Part of a small language model's weights: 8 layers.
Each number is 128 + 24 x the weight over its row's rms, rounded and kept within 0 to 255. Layers, rows and columns count from 0. The size above them is the row's rms in percent of the matrix's.

# layer 4 attention key, 128x128, rms 0.162, rows 43-91, columns 64-127
size [ 78  70 106 106  98 108  97 119 128 123 126 105 115  98  98 101 143 116 126 111  98  63  59  90  87 112 126  91 117  55  53  70  79  71  78 141  95 123 106  98  92  95 101 111 112 120 110 108 108]
[[ 98  90 153  87 164 115 136 106 124 102 114 118 157 158 143 120 136 124 113  98 161 142 107 105 121 178 108 117 153 129 126  84 137 133 155 181 149 134 169 136 121 201 166 150 180  99 150 140 135 168 128 109  75  87 124 142 135 110 132 111 115 161 119 102]
 [102  73 152 135 140 153 144 187 117 141 138 181 152 159  97 131 125  79 151 114 114 114 127 105 128 141 123 149 116 103 151 120 157 111  92  84 124 131 155 147 117  97 133 148 112 125 104 142 133 128 130 128  90 117 128 157  66 101 101 168 162  92 130 133]
 [155 109 146 137 127 135 133 134  95 151  94 110 104 121  95 114 116 122 153 113 143 121  98 161 119 138 114 106 114 126  87 134  88 131  92 102 130 166  95 106 129  78 176 140 127 118 106 140 119 153 161 145 145 110 144 107  79 138 112 187 153  77 125 163]
 [120 102 120 118 128 129 116 146 138 122 126  67 107 106 157 146 127 131 141 129 122 121  99 128 135 144  95 122 149 181 142  88 121 135 140 103 174 113 150 143 143 154 106 138 148 103 144 152 160 184 112 136 101 110 150 119 164 148 119 112 154 114 156 116]
 [113 160 103 130 115 139 109 101 101 117 180 117 107 138 154 151 103 127 147 130 149 156 116  99 106 124 134 158 126  99 114 115 145 105 155 190 139  79 111 117 175 130 126 121 139 107  86 112 103 108 100 142 158 149 127 129 130 149 158  78  95 152 128  97]
 [118 108 148 160 136 137 133 143 126 158 112 161 132 141 125 101  98 122  90 132  95 104 110 106 126 140 150 109 142 145 118 160 134 129  78 115 129 157 186  90 153 141 147 132 121 134 134 124 131 128 118  94 160 145 127 127 125 116 156 143 146 125 178 170]
 [139  85 109  82 158 122 123 108 127 150 102 124  98 151 106  97 123 108 121 167 149 131 147 113 128 133 147 128 136 147 146 135  85 124 155 199 105 124 142 118 148 134  84  91 171 122 116 122 142 123 125 127 166 146 125 124 137  88 143 133  85 116 150 154]
 [129 127 136 108 145 159  93 140 147 128 118 144  87 118 137 135 149 146 118 118 102  85 134 164 152 117 128 124 123 115 117  92 149 125 108 123 122  92 135 159 124 162  61 106 154 104 128 165 126 122 101 142 117 161 161 113 185 131 122  93 110 151 138 113]
 [126 144  83 116 102 134 139 126 114 135 131 141 113 160 129 101 112 125 121 142 109 160 128 141 125 137 134 138  82 113 115 134 136 115  88 171 134 109  84  88 105 121 140 109 131 110 118 107 101 134 132 130 205 144 141 115  93 134 129 104 155 120  84 107]
 [ 97 158 103 120 138 145 172  88  98 136 102 144 123 151 129  97 114  99  85 133 154  89 150  75 125  74 153 113 121 102 119 161  91 129 176 178 103 125 134  91 142 105 147 154 154 143 104 105 135 111 122 139 193 129 135  92 112 122 145 110  91 143 103 136]
 [121  98 136  95 133 146  97 122 131 130 107 140 129 134 139 124 171 149 103 112 126  81 113 144 152 108 118 115 134 143 119 127 189 119 107  93 160 160 153 163 111 175  74 107 143 136 128 142 124 111 139  98  94 100 178 124 152 112 122 125 136 125 166 145]
 [153 164 143 157 126 135 130 176  90 139 122 153 140 180 129 119  98 108  75 136 103 158 145 115 119  97 130 141 128  62 102 178 155 128 117 109 112 124 141 128 119 116 142 135 128 163 151  93 103 141 118 151 149 143 109 193  99 121 156 140 178 170 101 117]
 [101 157 158 154 123 130 116 116 134 106 130 162 171 139 133 131 142 146  91 129 133  96 141 106 131 123 112 131 151 151 122 125 200 135 109  77 165 151 153 144  97 105  92 139  91 194 141 121  92 122 115 121 105 107  94 138 134 102 114 147 135 153 103 117]
 [115 155 108 111 125 141 131  74 115 137 132 116  85 162 141 112 117 118  97 143 112 180 140 129 129  74 146 147 120 139 146 153 130 115 128 143 121 102 108  92 147 149 138 111 128 109  81  61 135 106 128 152 170 114 146 138  86 135 147  67 103 125 135 113]
 [150 110  81 140 168 161 110 157 132 123 133 158 131 142 111 112 113 108 166 120  81 166 134 181 100 110 117 132 125 133 111 148  90 119  96 137 124 120  95 131 102 146 148  94  88 107 140 113 120 154 140  91 114 151 120 153 118 112 105 215 147 134 139 129]
 [113 140 159  98 158 113 121 119 143 125 129 107 118  79 127 143 191 123 129 118 168 114 157 108 137 144 127 103 135 146 161 106 125 137 157 128 129  91 142 179 130 162  66 130 192 116 124 162 136  78 107 128  89 154 138 137 189 132 124 117  85 141 121 147]
 [130 141  63 110 135 163 137 103  84 141 146 153 122 160 146 109 117  97 119 169 124 134 127 126  92 107 156 134 101 116 123 115 105 125 123 127 125 138  83  93 136  76 167 144  95 134 113 101 107 114 131 135 172 139 110 118  85 157 128 135 129 127  99  84]
 [124 123 151 136 164 127 150 120 157 130  85 154 144 105 102 103 127 122 114 118 104  73  97 126 153 105 142 130 140 164 142 118 125 133 113 111 149 127 154  92  93 129 140 132 127 148 167 125 147 154 103 115  97  87 140 125 115 122 123 152 147 102 143 147]
 [117 149 127 157 135 163 159  85 129 128 114 124 151 168 120 100 131 128  61 144 138 110 125 115 162 118 138 124 137 115  94 139 156 121 175 120 121 155 143  96 145  92 151 182  99 169 113  89 115 141 147 150 135  68  92 105  82 113 153 111 111 111  84 137]
 [140 124 125 105 170 161 139 141 129 152 136 141 114  93 105 119 138  98 105 125 117 118 115 179 123 127 156 107 121 107  87  95 141 128 139 125 136 170 120 124 116 120 134 150 160 152 164 156  81 169 166 137 140 107 152 113 161 149 131 156 105  99  96 116]
 [120 130  76 111 114 119 149  87 123 160 102 160  83 143 115 113 133 127 101 155 134 102 164 139 165 104 153 104 103 123 131 127 117 156 137 149 122 110  84 123 118 116  99 101 162 119  94 124 136 157 150 136 193 127 126 102  77 137 113 116 103 113  62 119]
 [163  91 136 153 102 155  99 141 147 133 149 117 137 122 124 137 129 134 126 152 113 142 130 166 112 131 119 167 136 130 156 145 165 132 108 105 151 163  98 125 143 103 154 123 115 178 147 183 122 112 145 135 141  87 121 121 140 138 140 140  75 119 145 140]
 [168  98 131 159 100 164  95 139 116 141 129 120 136 130 131 144 149 130 146 166 154 134 148 147 103 130 117 118 126 111 178 179 162 124 137 112 149 158  79 117  95 108 121 122 117 102  91 176 141 125 152 159 112  77 126 118 174 152 118 151 157 105 132 123]
 [126 146  94 114 134 123 158 132 166 121 131 158 128 144  99 134 122  69  97 170 100 102 101  83 119 131 108 127 120 148 116 116 103 121 144 135 116  94 186 130 151 130 128 112 127 164 112  93 106 130 103 122 144 149 138 105 100  94 141  68 101 122  98 114]
 [109 166 147 123 136  69 158 118 130 118 140 153 108 110 122 154 143  90  89 112 111 141 118  84 162 133 108 153 142 105 116 101  99 162 171 177 105  90 196 125 138 142 108 162 128 155 106  99 150 146 112 143 144 139  90 133 115 103 134  67  94 141 118 116]
 [ 86 156 108 104 115  84 135  99 137 121 145 157 116 135 131 158 131  87  96  91 134 122 125  91 133 146 129 171 155 106 122  91 112 138 180 131 108  67 178 107 157 139 122 117 118 133 106  76 150 142  91 125 145 123 137 121  92  89 134  86  97 146 109  99]
 [140  92 154 123 137 162 131 148 125 120 124 100 150 140 114 106 121 150 145 131 140 123 125 168 117 133 126  81 124 123 139 140 151 120 111  97 160 181  51 122  96 126 156 137 143 126 159 167 116 123 171 112 108 123 121 116 150 154  98 184 170 107 146 132]
 [ 81 174 115  83 109 106 141 168 154 134  93 110 112  94 135 141 159 133 129 129 135 138 132 131 104 141 148 160 129 144  89  86 151 105 134  93 154  95 151  84 144 109 142 123 106 150 156 145 110 143 122 126 141 130 149 142 126 121  94 137 106 120  79  86]
 [115 146 100  83 135  98 139 146 121 126 155 121 129 131 149 146 133 111 146 107 136 161 138 116 120 142 135 156 129 104 131  95 137  76 140 133 135  59 138 114 122 129 160 107 112 108 149 126 138 129 104 134 117 156 166 139 106 118 107 120 146 158 117  68]
 [108 141  97 145  93 124 164 133 147 143 107 123  87 103 130 157 163 109 136 174 131 146  93 104 136 130 140 121 101 143  63 107 104 139  98 107 115 116 181 132 139 113 109 136 125 167 119 108 109 160 118 160 157 167  99  97 105 176  92 113  95 114 152 123]
 [134 133 156 113 109 137 125 169 115 142 133 135 107 109 152 132 136 111  87 148 111 147 106 112 153 165 104 116 124  65 114 126 102 174 126 136 108 130 175 155 158 121  96 169  90 201 155 151 103 112 145 126 124 143  73 119 122 143 103 146 110 130 125 182]
 [131 104  86 153 106 159  92 139 118 154 105  80 115 136 119 135  99  94 141 164 158 140 178 140  95  91 131 109 128 139 158 164 163 112  98 107 127 136 108 105  90 123 120 140 133  86 115 193 135 152 116 136 102 119 142 151 137 150 139 138 163 141 164 107]
 [123 160 107 115 116 117 146 129 127 121 135 162 125 131 115 116 151  88 103  85 141 123 117  81 126 118 122 161 128 104  87 123 107 143 133 112 125  97 196 108 151 124 136 112 107 143 115 114 117 166 110  96  99 139 143 110 119  37 101  97  91 161  90 113]
 [ 96 103 100 100 113 121 122 159 133 115 109 129 130 128 137 124 132  65 102 128 169 136 134 143 107 167 164  95 149  81 154  98 137 118 136  88 111 110 106 117 135 141 162  98 108  96 126 128 134 143 139 110 115 122 129 123 152 133 118 193 144 134 127 110]
 [155 105 133 109 140 147 118 103 116 142 128 139 115 122 153 123 115 174 150 129 107  98 129 153 103 104 147 130  89 147 104 106 115 144  91 160 144 126 112 149 115 118  76 106  95  91 142 108 128  74 114 134 147 135 128 116 145 155 107  78 135 148 127 111]
 [154  74 123 112 146 144 132 162 132 109  95 122 114 127  93 127 123 126 141 140 138 138 119 180 139 145 137  89 128 106 145 112 141 113 124 122 127 145  84 124  56 146 146 139 149 116 130 168 121 135 149 139  70 129 127 116 164 150 121 182 183 116 127 136]
 [128 149 118  95 110 108 167 165 100 124 106 129 140 127 139 127 135  72 146 120 168 148 135 159  85 142 128 122 112  66 158  95 132 149 172 121 122 107  79 117 110 116 178 130 118 134 146 153 120 146 132 131 128 160 120 117 110 132 115 156 141 105  99 136]
 [119 152 115 150 120 128 129  84 125 153 140 109 111 137 143 129 130 154 116 146 115 114 165  82 120 110 134 151 127 172 109 138 117 142 102 143 117 131 147 120 184 107  98 126 109 126 111  62 120 111 101 134 185 104 120 159 117 124 150  81 100 121 121 125]
 [174  79 151 164 163 151 103 132 140 155 120 131 128 131 118 114 103 143 118 152 110 131  93 121 127 108 112 119 122 171 145 164 108 107  73 143 117 171 150 151 126 141 112 120 140 114 117 105 131 108 130 109 140 132 125 109 135 128 136 144 167 121 172 168]
 [106 128  99 134 153 124 157 123 116  88 168 149 133 124 132 102 118 147 159 155 128 150 110  60 137  91 128 106 116 133 105 140 105 135 130 184 155 101 126 135 119 138 142  78 151  85  79 155 175 108 107 116 147 164 171 108 130 154 137 106 119 146 198 117]
 [162 115 152 183 119 108 120 170 147 152 120 122 169  96  85 129 151 124  90 115 151  92 115 170 138 158 124 141 143 159 129 174 126 136 116 122  86 153 113 136  88 124 141 159 124 114 154 146 134 133 155 132  84 146  90 115  91  92 115 185 128 123 102 151]
 [102 146 133 106 186 115 157 125 130 110 175 123 132 120 111 119 124 137 148 130 143 158 139 121 138 108 109 121 152 203 134 127 123 106 167 179 109 107 128 152  74 155 131 130 138  98 147 128 138 130 134 129 120 159 142 149 156 101 116 127 160 124 149 135]
 [114 121  84  73 136 107 158 158 117 110 127 134 108  94 113 102 141 136 157 131 141 110 146 103 146 134 149 143 122  95 118  83 138 120 155 118 145  81 134  94  83 134 157 128 134 106 154 151 157 118 133 163 107 151 162 166 133 129  91 158 126 122 110  95]
 [ 54 163 131 137 133 146 158  79 107  77 139 139 161 172 148 132  95  79 120 154 120 140 126 112 137  83 124  86 166 133 167 156 125 163 164 164 137 108 106 154 114 149 110 136 122 135 117 106 112 108 107 132 128 111 117 117 117 142 141 106 121 134 139 122]
 [133 120 104 123 132 119  79 148 155 110 155  80 107  86 142 173 124 173 155 118 112 158 117 157 122 128 127 147 131 173 125  92 136  83  74 127 128 115 146 139 126 137 103 108 131 124 147 123 122 111 103 129 142 154 182 138 157 152 144 112 141 129 171  97]
 [141 118 143 119 139 105 139 140 141 192 137 142  96 115 123 109 148 183 101 133 141 117 133 119 115 174 127 134 128 172 100  97  92 132 140 159 127 127 134 127 132 123 146 105 123  91 127 140 162 145 143 105 138 151 114  87 115 110 100 145 136 134 165 131]
 [167 118 153 128 141  94 113 133 154 111 105 109 110 102 115 107 120 189 135  97 141 114 128 139 139 130 128 130 142 135 106 103 105 139 176 170 111 111 135  91 110 124 150 154 133 156 126 141 130 126 147 133 103 126 134 100 148 108 105 137  83 126 170 166]
 [133 116 162 155 173 130 121 162 122  96 163 140 165 123 128 136 107 125 151 139 118 134  85 129 148 123  87 108 146 137 176 156 119 121  95 169  84 135 152 174 109 170 125 129 155 120 128 151 131 121 143 103 127 158 157 111 147 135 144 149 159 118 177 132]
 [102  88 140 147 133 127 102  87 116  92 141 156 136 139 146 138  90 145 111 167 121 145  79  88 154 100 127  88 149 139 128 141 117 155 135 150 134 125 144 141 137 155 103 108 140 129  81 144 150  95 115 121 123 123 147 112 149 155 142  99 123 154 213 115]]